Weights of a small transformer language model: width 256.
Each number is 50 + 12 x the weight over its row's rms, rounded and kept within 0 to 99. Layers, rows and columns count from 0. The size before them is the row's rms in percent of the matrix's.

# gate: layer 5 MLP gate, 1280x256, rms 0.0979, rows 337-354, columns 0-127
# up: layer 5 MLP up, 1280x256, rms 0.0981, rows 337-354, columns 0-127
# down: layer 5 MLP down (transposed), 1280x256, rms 0.0864, rows 337-354, columns 0-127
gate337 099:43 54 42 48 54 56 55 39 48 43 49 54 39 46 29 56 57 52 53 40 46 44 58 48 69 16 43 58 42 50 23 40 64 36 58 55 49 52 68 59 63 41 47 48 48 28 36 38 44 56 56 55 39 64 49 51 55 40 50 64 77 40 58 40 29 54 34 51 51 50 60 33 57 66 58 40 61 76 32 54 57 43 28 47 59 47 62 30 31 43 47 39 49 57 58 45 40 56 51 46 41 46 51 55 45 69 37 56 41 47 71 55 34 58 63 59 74 62 38 22 21 46 75 55 45 65 76 39
up337 101:57 46 62 61 43 38 52 49 33 43 33 55 51 45 51 64 51 52 42 37 65 70 62 45 56 38 61 41 52 38 41 60 46 68 70 51 54 51 75 42 33 45 86 49 64 47 21 59 48 32 35 70 63 60 48 50 48 33 52 46 66 48 81 46 51 53 47 56 52 44 43 55 33 39 52 65 63 42 42 46 48 32 71 58 40 45 40 55 52 68 51 32 48 54 47 61 64 53 66 46 32 43 63 38 51 51 33 58 56 57 54 37 72 60 55 39 56 45 47 49 42 59 29 48 65 57 65 44
down337 100:54 48 55 65 61 40 45 69 53 49 51 48 41 51 56 45 58 50 33 54 40 44 65 38 61 40 30 52 56 58 43 50 78 74 60 45 81 48 65 37 49 62 46 51 44 50 45 56 59 57 62 47 55 28 42 47 35 66 78 44 53 52 59 65 46 41 57 43 57 36 50 50 28 72 66 56 61 39 69 56 52 45 69 67 55 44 35 37 54 61 48 60 44 55 63 43 54 47 57 55 46 49 44 51 61 38 36 41 34 51 42 62 54 66 60 43 48 28 40 62 52 27 52 38 57 36 59 29
gate338 101:43 36 51 57 36 48 56 41 62 29 36 42 56 63 65 66 55 34 45 47 67 42 39 53 51 50 46 28 59 52 65 51 52 52 47 54 52 41 57 54 39 32 62 65 72 40 37 38 53 49 59 42 46 47 44 61 41 58 58 40 34 61 39 52 53 76 58 75 59 41 65 68 66 43 52 56 49 42 65 46 48 36 52 67 71 42 40 46 44 65 68 52 55 57 67 63 37 30 52 47 54 60 34 54 46 46 37 52 37 40 36 40 28 26 22 46 69 64 49 56 37 73 36 54 66 67 51 39
up338 098:45 55 37 45 51 40 44 22 41 75 35 56 57 57 58 42 57 57 62 62 25 49 42 20 39 62 57 52 51 70 51 52 41 52 39 52 55 42 58 35 46 58 41 49 48 65 48 42 38 56 47 57 62 40 65 52 64 53 36 50 49 62 50 53 59 52 49 42 55 52 54 55 49 07 65 42 56 35 45 62 74 22 49 65 56 47 51 57 43 37 56 50 59 48 53 19 51 65 58 57 63 49 55 51 71 59 56 41 40 59 42 69 56 41 64 29 53 35 57 48 50 50 49 56 62 55 82 70
down338 098:50 47 52 46 64 44 53 49 52 61 54 46 49 26 49 43 57 40 40 66 48 46 54 51 43 30 66 49 52 42 27 37 45 45 48 63 61 41 45 44 44 40 35 33 39 44 69 43 48 45 28 30 55 55 49 62 75 33 42 61 32 49 31 35 44 55 45 39 44 59 28 45 59 43 55 62 47 52 62 65 80 69 47 47 54 43 66 40 58 54 34 54 68 32 55 53 76 74 40 22 47 80 48 59 49 40 64 43 30 37 52 54 68 51 39 51 60 53 61 49 35 50 53 38 30 56 60 78
gate339 101:61 56 60 63 54 71 63 52 65 61 47 58 47 53 78 65 69 68 49 60 55 50 53 45 32 47 60 52 53 35 81 55 39 28 46 57 39 44 37 41 71 22 64 46 45 49 44 49 44 50 66 46 58 50 64 38 67 43 65 24 32 66 64 59 33 50 47 56 52 46 49 49 50 62 51 51 55 48 28 51 47 35 52 59 48 44 37 42 54 64 53 52 58 72 39 43 54 54 49 52 49 62 54 58 63 65 38 47 67 53 56 39 47 23 65 38 38 45 25 69 26 77 51 36 43 74 53 40
up339 096:54 46 57 85 58 73 54 48 45 42 27 47 57 49 48 48 52 79 41 61 61 60 45 64 54 60 49 77 49 68 38 38 43 43 33 40 54 58 40 32 47 67 66 40 61 41 75 32 42 52 51 63 41 38 52 57 60 50 80 52 45 61 62 61 25 57 41 43 48 42 28 45 27 59 68 47 64 52 60 67 30 46 43 59 53 47 59 41 74 52 55 50 33 60 30 54 69 60 50 48 36 38 45 58 40 56 36 45 39 42 63 55 51 66 31 67 52 45 61 58 24 32 42 48 65 46 40 38
down339 098:53 51 43 61 50 44 61 39 38 73 49 53 79 34 52 52 56 57 63 57 61 31 68 52 44 60 45 63 43 48 55 36 58 78 42 56 44 37 26 54 63 50 59 43 35 50 70 29 12 73 49 53 25 47 49 37 38 71 46 35 55 73 46 52 39 25 45 52 49 58 57 67 67 47 42 51 40 53 49 56 25 61 39 44 51 51 56 48 29 44 57 24 50 49 34 69 63 39 52 42 32 61 63 51 37 56 48 69 53 45 43 39 49 61 60 59 37 57 57 54 52 63 41 42 48 62 39 34
gate340 103:60 51 36 35 69 45 50 37 60 66 51 46 53 60 45 67 40 58 27 49 59 51 54 56 56 96 46 46 43 59 52 44 55 43 62 46 23 48 74 45 67 43 36 52 72 48 44 47 53 36 57 49 19 43 59 60 55 50 46 34 29 57 47 44 48 56 30 63 63 65 68 55 48 72 56 44 60 68 62 32 47 70 27 38 51 30 50 48 46 58 60 33 53 60 62 74 39 45 52 85 52 50 33 63 62 51 49 57 44 69 67 56 49 21 50 52 49 38 56 43 51 68 54 52 51 64 39 38
up340 103:60 54 57 64 48 45 59 33 51 47 44 41 40 37 53 64 48 60 64 68 39 57 43 51 62 47 46 47 36 40 52 66 54 29 48 83 37 71 37 30 43 41 51 34 56 48 37 55 48 63 51 42 57 62 56 45 41 29 61 54 29 43 63 53 55 34 62 63 48 39 33 80 78 64 44 63 61 67 46 26 45 53 60 65 42 54 64 23 52 43 58 48 45 35 21 62 36 61 33 43 48 36 36 62 50 60 63 49 74 56 63 19 54 46 68 31 53 54 39 54 45 48 66 58 42 56 59 40
down340 104:70 30 49 70 61 59 34 47 30 44 62 35 39 52 48 65 45 57 55 39 31 44 51 49 69 54 36 40 70 49 57 59 45 61 34 67 48 51 62 45 56 31 68 57 63 55 41 52 54 45 32 48 71 71 28 60 50 34 45 55 55 56 63 50 36 49 44 45 35 37 45 42 61 67 62 56 35 59 40 31 39 56 48 51 56 32 41 54 62 45 56 54 41 35 39 48 48 56 39 40 57 56 48 54 68 44 48 22 66 56 56 37 59 54 66 68 50 52 43 54 29 55 42 62 44 66 35 42
gate341 097:41 56 52 35 62 59 61 44 49 45 39 36 54 71 53 67 67 65 35 51 41 56 58 71 44 36 42 42 47 42 47 65 53 79 49 52 75 60 45 60 61 53 51 40 52 67 30 73 56 49 50 25 39 59 75 56 42 45 60 49 36 45 57 70 52 50 64 65 43 57 66 48 64 57 37 74 63 71 31 31 25 65 58 61 37 44 27 29 51 32 51 44 62 41 36 49 30 59 40 43 38 69 37 49 47 41 43 64 44 55 54 43 63 54 45 57 58 43 66 61 67 33 55 32 35 56 65 35
up341 099:43 38 53 56 47 39 39 47 59 34 58 50 45 47 65 55 54 43 56 49 43 53 58 48 44 48 64 26 39 56 51 55 47 32 51 48 38 52 44 55 65 58 24 41 44 56 55 43 52 39 35 50 51 64 66 30 33 29 41 63 49 54 38 59 25 54 60 28 51 49 38 57 22 51 35 39 37 47 43 51 51 61 53 50 54 64 56 52 57 68 42 53 45 44 56 42 67 43 31 51 20 30 31 40 48 48 60 51 60 41 46 50 34 53 71 71 50 39 58 45 56 61 46 58 54 84 37 51
down341 098:45 38 35 35 25 46 57 40 59 66 42 37 53 67 93 32 29 44 31 53 59 49 39 60 34 43 47 60 61 44 45 57 55 48 31 61 54 59 60 65 47 63 66 50 53 50 57 59 45 49 45 58 51 47 64 56 34 45 36 43 54 27 63 67 47 55 54 81 50 43 75 40 37 62 24 43 70 63 39 36 27 56 46 53 37 57 38 56 47 57 59 58 66 34 67 48 38 53 50 51 43 52 47 59 49 63 32 46 43 57 40 47 37 59 50 57 58 51 62 53 53 38 53 38 56 60 24 48
gate342 103:50 63 78 40 41 44 38 42 62 44 61 32 52 64 55 39 63 39 40 57 36 61 64 60 49 75 59 59 45 44 53 44 72 72 43 52 59 52 31 62 70 52 57 49 59 49 33 50 80 79 56 64 49 51 70 60 65 58 33 44 63 46 51 39 34 61 57 44 53 71 55 38 35 25 44 63 63 40 64 54 43 43 57 82 43 46 54 84 70 63 45 66 64 52 52 56 70 29 66 38 58 55 72 51 45 41 53 57 58 63 62 58 73 47 49 29 43 36 61 45 37 31 24 46 49 47 77 39
up342 104:45 60 44 51 51 61 72 32 47 40 47 69 54 52 17 74 54 43 58 63 57 29 67 53 65 61 41 51 60 52 56 24 51 49 73 61 41 48 46 57 45 47 53 39 65 34 52 47 56 34 55 28 54 50 50 55 73 63 42 34 27 46 33 71 53 65 62 60 56 44 32 36 34 67 51 40 56 64 58 55 51 58 42 67 58 45 48 42 48 69 46 53 67 28 69 69 57 48 70 72 52 56 46 71 52 60 46 52 38 40 46 40 48 62 61 56 62 75 62 61 55 38 56 36 58 43 46 55
down342 105:37 54 65 62 40 24 71 49 66 53 49 51 58 59 51 47 57 58 64 42 59 37 58 58 63 48 39 45 59 41 48 45 37 66 59 47 71 18 31 50 48 35 58 51 59 51 64 35 47 31 42 51 32 52 35 41 46 44 75 32 41 66 30 53 47 57 52 46 36 42 28 53 62 56 34 47 57 29 51 39 42 42 49 43 49 45 59 42 50 80 62 44 52 42 60 29 41 54 27 62 45 50 66 51 46 52 47 68 45 56 47 65 42 43 50 55 44 69 57 41 63 54 26 60 55 24 40 43
gate343 106:46 59 59 65 44 61 48 44 81 42 63 38 61 70 66 61 42 42 40 49 88 43 55 31 37 79 48 54 48 53 63 64 60 49 65 34 53 39 54 83 54 54 55 57 44 43 55 44 84 52 49 60 57 58 54 48 38 63 43 53 33 46 46 33 61 38 69 60 32 49 42 46 43 37 67 56 52 34 43 63 52 69 34 41 50 22 41 62 48 59 39 74 47 49 60 53 58 45 60 43 64 35 46 48 62 68 60 57 42 50 70 46 49 41 49 77 55 35 49 61 37 31 39 50 56 50 76 41
up343 106:55 56 56 48 48 51 46 48 55 43 61 36 60 37 29 32 47 57 61 46 33 63 44 35 26 66 51 71 39 68 44 55 33 65 65 46 52 30 29 52 47 43 49 63 31 44 70 46 43 51 53 56 61 71 45 55 53 35 31 58 42 42 44 56 60 37 37 75 40 55 60 67 41 68 38 46 43 69 61 40 33 55 29 59 50 46 36 55 38 39 39 64 58 23 50 34 56 47 52 36 51 57 80 44 49 40 67 50 38 54 36 40 56 76 43 52 52 43 49 53 65 45 42 60 61 40 52 60
down343 103:47 54 35 40 43 48 55 43 51 45 44 66 63 41 44 60 50 48 41 56 39 45 63 58 39 48 49 56 68 42 40 62 50 51 49 50 54 14 45 39 39 46 44 40 55 30 50 58 46 37 61 52 40 63 40 38 71 45 39 34 46 64 50 68 52 58 40 50 43 35 55 28 39 72 34 47 55 73 82 22 37 54 44 68 50 54 47 46 54 56 48 46 46 33 57 61 47 45 49 58 62 53 39 49 50 53 54 42 37 72 52 50 44 35 67 30 60 57 38 56 55 54 82 55 56 51 54 34
gate344 100:51 50 40 45 59 25 78 58 54 28 61 81 45 34 31 47 43 30 44 56 54 54 42 38 31 42 17 47 25 50 53 60 47 62 49 45 27 63 59 43 45 51 41 43 57 45 29 58 37 62 64 61 65 43 33 55 37 44 44 41 39 41 46 40 47 45 38 43 28 61 56 47 47 54 40 40 50 71 50 59 47 71 52 73 41 63 41 69 51 52 72 47 41 26 47 58 30 13 54 48 57 46 49 77 25 34 71 48 56 61 59 48 28 50 64 49 59 61 47 59 49 35 51 48 49 54 31 43
up344 098:48 42 49 56 53 37 49 79 36 62 52 57 36 63 54 47 35 26 42 52 38 48 36 34 62 28 66 58 47 48 48 42 44 47 37 64 60 48 35 57 68 55 45 52 49 38 55 57 50 41 69 49 66 52 47 38 52 36 42 64 59 40 55 55 48 37 47 49 58 41 45 50 51 44 53 42 56 23 42 32 63 64 48 41 37 36 31 43 31 48 50 58 37 34 45 40 46 56 69 69 54 56 56 52 66 33 49 51 52 23 51 57 54 53 34 61 45 35 38 50 51 54 42 61 29 70 60 57
down344 099:45 41 46 50 39 52 42 46 52 54 57 54 61 43 45 59 28 59 37 51 55 39 65 57 54 40 56 45 43 71 69 52 54 48 79 44 60 81 35 44 37 69 66 46 52 30 47 31 57 28 71 42 44 69 64 40 41 52 31 36 47 61 35 37 50 43 42 43 66 54 67 46 69 36 54 41 58 54 59 42 49 49 35 66 52 33 36 43 56 47 54 56 27 36 31 55 66 41 62 59 67 57 52 49 51 36 31 68 51 35 51 54 57 67 62 45 40 46 39 67 29 57 44 33 68 55 33 42
gate345 102:61 18 43 42 74 59 32 72 65 74 51 48 48 48 65 61 49 45 48 20 55 54 45 53 34 63 37 50 53 48 55 47 47 45 55 44 26 44 37 27 30 55 35 59 58 38 67 43 71 42 54 35 57 50 52 36 58 43 52 46 55 42 33 45 50 50 32 47 41 43 36 55 41 44 53 52 54 52 38 57 32 63 56 46 45 31 66 53 40 36 64 61 58 47 51 57 53 31 70 44 58 47 32 45 40 63 44 47 43 43 56 36 47 59 64 53 46 40 61 50 33 38 55 46 48 47 37 45
up345 101:27 36 51 68 65 36 64 37 40 72 58 51 67 45 49 78 60 39 46 54 62 74 62 51 44 33 48 56 39 42 64 49 56 60 44 28 55 23 35 71 60 42 41 37 36 37 59 52 46 57 40 47 23 50 46 68 47 43 44 40 51 48 49 54 53 60 52 61 35 57 69 53 60 25 51 52 40 54 69 57 37 50 59 34 43 51 50 18 35 59 60 40 55 22 46 53 67 56 59 43 65 52 42 43 42 65 68 40 42 66 56 52 34 19 57 79 37 48 42 52 60 54 45 57 60 46 45 54
down345 102:54 55 42 66 51 40 47 47 49 63 55 52 75 72 68 56 36 27 49 62 30 52 57 45 51 39 45 52 55 58 25 55 53 38 52 69 49 50 39 69 52 54 48 48 55 51 31 48 70 62 56 50 45 45 57 61 55 55 34 54 54 36 44 44 34 48 35 29 29 66 61 65 69 83 52 36 45 37 72 42 41 62 48 42 54 36 51 47 50 50 47 53 61 56 58 39 42 62 45 68 41 52 22 55 25 42 56 26 34 48 59 57 46 52 50 62 49 47 42 40 70 65 45 45 30 50 32 58
gate346 099:43 44 61 50 48 52 53 57 62 60 49 46 42 69 33 61 47 61 35 56 31 44 51 54 70 56 33 64 42 62 47 64 29 38 48 52 43 69 53 50 50 37 44 69 48 49 41 50 57 49 68 66 31 58 44 48 54 49 44 45 62 69 54 56 59 58 46 54 30 60 54 29 27 30 36 58 43 40 46 40 47 58 33 68 46 59 44 47 44 46 60 49 37 53 60 40 61 54 73 40 61 36 59 70 39 59 53 56 49 44 55 60 67 60 37 55 63 66 67 40 56 67 57 74 49 48 24 48
up346 099:64 56 67 47 34 36 36 47 61 65 42 50 58 46 37 37 38 37 51 32 69 65 22 67 55 44 56 46 51 31 31 66 50 63 41 56 47 50 60 36 67 17 32 56 74 32 49 51 45 41 36 46 51 38 48 55 50 42 34 47 58 46 54 49 56 47 55 58 64 30 67 35 58 47 54 34 50 47 54 62 39 59 51 59 53 58 49 50 57 54 45 52 58 34 45 53 44 62 24 47 47 60 48 50 43 67 36 65 57 52 60 38 66 50 59 69 62 73 58 83 61 64 68 72 46 51 27 48
down346 101:46 52 41 69 36 68 52 51 39 59 72 51 32 50 36 53 48 46 48 41 31 43 49 49 69 59 60 65 48 62 49 48 45 68 56 58 56 42 53 63 44 48 49 49 54 70 44 49 30 44 47 55 42 49 34 63 34 38 63 60 34 31 70 58 51 62 53 37 47 45 38 42 28 47 55 46 27 77 49 31 57 57 57 42 41 44 60 36 73 33 37 43 63 50 48 65 48 41 46 66 47 45 38 32 47 44 45 91 45 55 68 33 57 53 59 48 60 38 30 57 56 57 55 51 56 52 57 52
gate347 101:48 32 39 61 46 46 50 41 54 32 47 47 51 29 43 59 69 60 33 22 58 30 56 71 33 45 64 53 74 62 38 61 50 56 45 59 28 67 60 39 35 50 24 51 42 42 31 37 55 54 42 59 59 74 65 58 33 41 72 47 48 45 58 52 53 54 36 65 28 47 52 62 57 39 52 47 49 50 36 48 70 56 43 58 58 61 44 64 52 65 54 54 65 57 56 62 36 16 43 44 48 56 35 58 44 64 48 60 57 59 52 46 58 56 53 41 40 54 52 30 44 53 31 54 59 62 64 56
up347 099:54 42 58 36 57 56 45 57 49 56 43 45 52 71 56 54 44 44 35 55 30 65 40 55 40 46 58 46 45 69 63 62 67 42 46 46 73 51 69 69 79 40 39 56 53 60 43 43 48 46 65 59 57 58 67 35 46 67 59 32 65 37 38 32 51 55 35 35 60 60 38 43 36 63 81 70 59 59 72 58 49 63 47 50 64 60 42 71 48 64 68 65 44 49 77 50 65 60 42 73 50 33 70 38 56 55 67 57 46 61 51 44 54 70 30 36 44 51 61 59 64 27 18 51 47 68 62 46
down347 101:50 49 46 29 58 55 53 37 54 32 50 41 66 47 64 50 60 61 45 61 82 25 42 45 47 63 47 56 61 67 42 41 47 49 58 54 57 36 39 33 60 42 63 59 31 53 56 20 50 45 51 44 38 71 65 55 47 43 59 11 73 57 45 32 59 54 50 40 51 53 50 48 69 45 32 59 32 31 48 37 73 50 62 43 24 57 44 53 53 29 72 51 44 68 39 63 44 34 40 48 60 26 30 60 58 69 60 87 51 42 30 46 41 59 63 46 37 54 61 50 44 51 39 39 60 55 57 55
gate348 099:74 59 46 32 46 28 67 64 46 59 69 29 65 45 64 60 34 38 47 40 52 28 32 52 50 37 40 63 48 33 73 40 69 40 45 58 34 66 50 38 47 58 56 51 56 65 57 32 75 46 77 40 30 35 64 47 38 61 44 52 58 51 39 58 33 49 54 38 42 47 55 45 41 48 54 48 64 63 34 38 62 40 62 69 45 54 66 41 55 42 42 60 33 51 65 37 33 53 52 46 49 58 40 73 59 39 50 51 55 49 38 30 53 46 76 63 44 67 42 45 63 66 41 64 77 31 48 58
up348 094:38 49 70 59 41 41 56 63 58 60 64 50 53 65 53 59 38 46 57 54 46 63 54 49 45 50 59 59 58 57 59 64 61 47 54 81 51 45 70 79 38 68 55 34 66 52 62 37 51 47 52 72 33 44 47 58 51 57 47 56 56 55 75 80 47 47 41 47 52 42 41 62 53 42 37 22 35 47 65 18 78 47 32 48 49 59 41 55 45 54 53 68 40 38 58 33 60 61 57 45 52 53 31 48 56 51 36 47 61 57 35 53 21 49 61 49 44 54 43 49 33 48 31 39 58 63 55 49
down348 095:42 43 58 54 51 40 45 43 71 51 34 51 40 76 56 58 64 67 59 47 40 60 57 56 39 66 70 47 49 34 63 61 40 51 63 52 68 47 27 34 67 47 47 42 49 34 52 61 38 38 28 61 54 70 25 23 54 44 56 28 44 35 53 32 43 44 62 53 58 58 58 51 46 38 61 55 37 27 86 63 55 40 51 51 62 52 37 49 40 44 59 50 58 47 53 59 58 46 64 46 58 44 46 39 42 35 59 51 37 62 60 63 52 44 34 44 64 46 40 40 31 50 34 44 17 35 78 53
gate349 097:39 52 54 48 59 34 28 42 34 63 59 56 50 54 60 60 46 53 37 76 60 49 34 29 68 38 41 58 42 58 42 75 41 51 47 36 43 40 50 52 45 63 46 43 30 21 51 48 38 51 68 55 47 52 46 55 40 67 40 49 56 45 42 45 54 61 66 38 59 74 56 33 39 30 65 84 46 46 57 52 52 52 51 44 44 38 48 35 30 63 42 46 76 40 39 45 45 42 52 17 49 45 63 47 82 52 65 57 68 39 43 51 37 59 66 60 40 74 51 73 51 32 33 46 35 45 59 33
up349 096:55 62 45 30 56 49 51 48 45 46 65 51 51 44 56 46 30 62 43 50 75 44 73 63 44 79 53 34 58 50 42 46 39 65 51 58 49 48 58 84 65 34 41 56 65 75 46 78 60 57 44 48 55 43 49 46 78 51 44 73 39 50 48 70 62 63 55 51 61 48 55 50 42 48 37 31 59 59 49 66 49 63 27 44 29 58 67 43 52 37 33 69 55 26 45 65 27 62 75 60 46 30 51 48 40 42 74 50 37 61 44 41 34 52 35 65 30 44 53 53 63 48 55 49 42 51 58 40
down349 097:47 28 56 50 39 58 33 43 51 51 50 46 63 33 54 63 51 60 38 74 50 37 48 63 46 57 65 68 61 44 50 53 41 51 27 44 49 59 71 58 83 46 47 40 38 52 57 58 56 52 43 39 46 39 67 39 41 53 62 36 49 50 46 49 57 33 48 51 51 38 49 60 45 62 60 55 38 67 76 57 66 50 60 47 53 56 32 49 42 35 43 52 48 47 36 50 57 54 66 17 50 53 41 38 60 52 50 65 52 62 59 53 52 61 41 59 50 61 36 39 44 62 35 60 60 54 41 52
gate350 099:55 64 46 50 65 66 59 78 39 69 68 58 59 60 66 61 63 59 68 45 40 49 48 58 54 24 60 67 37 61 59 47 64 43 54 43 52 77 48 37 58 40 47 59 36 53 53 64 61 47 58 48 52 34 29 49 60 60 36 44 65 54 35 53 37 47 61 48 41 63 51 35 39 57 50 42 65 35 27 57 56 55 67 73 61 53 54 72 54 48 46 52 81 57 58 49 50 73 37 63 51 47 48 52 32 46 39 54 47 55 36 59 49 51 47 56 74 46 48 43 54 54 65 54 55 40 49 32
up350 101:48 36 43 55 49 63 30 73 38 41 58 56 46 52 41 47 64 31 43 63 45 48 79 62 59 39 34 42 31 44 55 51 46 59 50 39 50 50 49 73 33 45 61 60 43 46 49 70 64 44 58 53 47 50 33 50 51 46 46 57 63 64 64 53 62 49 65 63 14 39 32 62 68 33 65 35 51 41 61 66 60 27 54 59 45 36 48 44 36 41 38 65 36 57 53 51 38 36 46 43 33 61 33 37 47 45 45 67 55 45 65 61 48 34 56 64 22 50 40 66 48 37 51 61 56 60 62 46
down350 100:61 46 34 48 31 62 51 60 67 40 25 61 52 31 38 34 23 52 53 61 48 51 59 61 48 64 58 47 51 45 63 59 20 59 57 37 41 22 08 36 42 46 72 76 37 64 39 72 45 41 37 46 34 52 39 56 54 63 50 62 53 35 59 32 72 83 32 26 54 79 35 47 45 58 63 39 36 63 50 55 51 41 35 46 57 60 56 71 53 56 43 49 49 30 35 50 57 52 60 42 29 62 42 33 64 40 58 30 58 43 33 50 57 51 48 53 48 69 57 46 69 59 54 53 65 60 57 55
gate351 098:54 54 52 69 66 48 43 42 56 47 53 64 50 54 58 38 53 37 64 40 39 66 48 65 53 62 55 48 62 50 54 67 58 47 59 35 52 60 61 68 55 36 54 55 38 49 25 41 61 53 60 40 25 50 52 48 79 56 58 62 27 61 65 31 40 60 61 60 52 69 27 56 24 40 35 68 58 65 35 45 27 31 65 61 78 51 21 53 70 54 57 34 45 43 43 47 44 63 55 51 38 74 47 52 55 40 42 60 63 54 62 56 60 57 49 48 52 61 51 52 50 40 53 37 39 50 61 45
up351 099:39 39 53 40 42 45 46 51 53 75 45 45 34 54 64 39 40 43 60 66 74 35 42 41 23 39 53 48 60 64 57 51 43 51 42 36 61 43 56 36 62 49 58 48 67 50 59 46 68 52 71 38 52 46 77 47 33 57 51 54 35 37 49 33 49 53 45 62 43 46 52 56 40 65 33 55 51 70 38 42 42 43 32 31 57 44 56 54 45 39 65 54 68 42 66 49 58 60 50 37 85 39 55 58 49 48 43 62 59 53 57 36 40 46 79 54 53 72 48 41 73 67 55 53 69 60 30 41
down351 100:60 36 59 36 69 52 48 39 67 49 29 55 39 37 41 50 67 29 49 40 41 31 65 53 54 53 57 48 42 57 68 45 64 53 43 24 63 61 55 42 50 50 74 64 38 78 50 34 50 48 39 56 52 41 38 52 64 55 36 33 67 58 47 70 64 53 39 60 51 54 70 37 58 51 62 51 53 51 43 47 44 49 52 46 53 54 54 41 44 31 35 30 53 50 61 52 48 39 24 51 74 46 52 41 39 49 57 37 65 70 55 64 43 52 70 50 73 75 24 26 55 59 55 50 56 71 62 73
gate352 106:69 33 57 39 54 47 48 63 43 51 63 51 37 54 70 51 46 56 63 31 61 48 63 53 59 68 61 32 41 53 53 63 30 55 40 56 47 55 61 40 45 42 48 52 34 36 27 59 22 47 48 53 70 43 29 47 46 67 44 57 62 48 49 48 58 51 71 47 51 87 63 66 21 55 43 28 45 63 36 50 49 50 31 52 60 41 68 61 68 42 38 58 61 51 53 47 30 41 38 56 59 60 45 45 62 63 51 66 64 70 62 56 68 51 45 51 51 48 70 54 44 34 56 72 43 49 23 55
up352 105:56 48 45 61 45 62 53 69 53 57 38 46 61 65 69 51 55 58 48 61 40 66 58 65 54 62 46 47 44 32 69 44 58 83 38 38 63 63 50 59 49 65 48 64 57 37 63 55 44 40 56 62 34 25 58 62 44 41 69 48 43 45 51 44 61 45 47 51 48 43 55 42 54 71 66 59 47 46 62 50 34 60 60 64 58 55 63 61 56 33 55 57 27 35 59 54 36 69 57 29 38 39 49 39 57 49 68 45 36 31 67 30 31 28 28 30 51 53 57 54 49 66 48 57 43 34 51 72
down352 103:26 41 47 39 50 63 68 45 48 54 55 51 77 51 59 51 41 67 38 64 39 38 55 46 62 51 63 64 71 59 43 79 39 64 48 59 61 46 31 52 45 40 34 57 50 57 47 46 22 55 61 51 41 39 72 43 42 41 60 37 20 43 26 49 41 64 47 41 61 47 48 53 56 53 60 58 34 53 69 58 50 45 42 53 55 56 49 60 49 36 38 48 31 56 51 69 43 46 35 64 68 45 75 35 61 39 48 75 51 27 70 64 55 62 26 59 67 47 76 56 31 59 38 70 50 49 30 55
gate353 103:64 54 58 59 82 45 68 31 45 49 42 41 63 60 59 61 52 66 45 46 59 25 49 72 55 35 61 50 59 61 47 60 65 37 41 36 59 49 50 36 53 40 70 54 58 39 43 49 69 72 48 52 55 32 30 72 43 62 65 52 41 38 34 25 45 57 65 17 61 45 65 38 49 47 47 58 40 49 53 52 47 61 49 59 52 49 67 63 60 39 63 51 47 67 80 44 63 37 72 44 55 62 68 65 51 49 38 50 46 38 63 67 82 52 56 25 81 47 59 44 34 60 59 62 32 27 53 37
up353 109:76 50 42 45 48 53 32 50 55 65 45 37 55 29 41 34 29 33 50 50 50 43 33 40 42 62 41 52 55 48 45 56 45 53 41 22 64 31 69 47 51 40 50 58 62 40 49 44 33 52 48 37 63 70 38 49 46 36 39 46 52 58 58 62 62 56 47 52 39 43 58 71 37 72 13 47 54 36 53 33 34 50 43 58 43 64 34 43 57 62 52 33 42 65 56 58 62 35 51 43 53 19 47 65 35 50 49 37 44 46 59 54 36 51 44 39 41 55 42 51 61 50 43 64 60 71 43 62
down353 110:58 39 48 53 40 42 45 52 69 63 40 46 59 31 51 47 25 53 43 43 43 57 58 51 66 59 59 55 69 48 35 37 48 49 54 46 52 36 58 53 53 48 59 46 30 45 62 48 52 80 57 45 38 54 36 52 31 40 71 34 52 36 66 64 69 52 65 52 41 48 56 41 45 66 24 40 44 59 66 48 54 76 50 67 59 57 66 44 66 46 58 52 50 68 43 40 33 31 67 28 65 44 61 45 45 69 62 46 45 35 51 48 54 52 60 27 37 63 30 44 54 38 43 47 64 36 58 47
gate354 102:53 55 52 52 62 37 54 57 45 34 53 62 60 49 36 51 53 45 25 23 40 56 50 49 47 56 55 54 50 58 55 62 52 44 61 44 54 38 31 66 66 39 57 51 36 57 38 48 54 34 67 47 53 43 37 73 50 17 56 53 24 54 63 40 57 45 60 35 45 66 53 35 55 64 60 80 61 56 42 59 32 47 53 57 48 64 39 65 52 41 49 31 50 43 37 46 29 72 57 55 53 57 54 49 48 65 69 56 39 37 50 31 48 45 27 45 67 54 52 60 73 39 64 51 58 57 46 71
up354 101:49 58 53 42 50 57 61 19 48 67 57 46 51 58 76 63 58 53 52 38 54 63 49 43 44 37 75 43 61 48 30 23 60 47 53 58 38 42 32 44 41 72 40 36 50 50 81 29 27 58 34 68 74 49 34 50 42 54 48 69 32 60 47 36 66 58 57 60 65 49 56 57 54 59 65 31 33 69 64 58 48 52 71 48 45 31 55 45 60 51 48 47 53 48 35 52 78 59 24 36 56 42 56 37 48 39 41 48 40 77 40 75 59 32 78 49 53 71 55 56 30 45 38 46 54 52 57 34
down354 099:45 28 61 56 50 60 43 38 61 59 50 74 46 43 68 64 43 52 51 52 33 43 59 49 29 78 66 72 32 61 29 54 63 55 37 66 49 40 32 50 63 52 56 38 37 36 48 53 57 53 35 60 46 63 63 45 52 62 45 55 51 45 53 58 43 40 42 59 52 52 61 25 55 53 58 45 62 61 58 56 50 47 55 49 68 41 55 70 37 61 41 40 50 49 63 60 52 30 60 47 42 51 34 35 72 33 48 78 49 50 45 49 59 65 33 59 44 37 57 57 49 63 72 66 67 58 76 69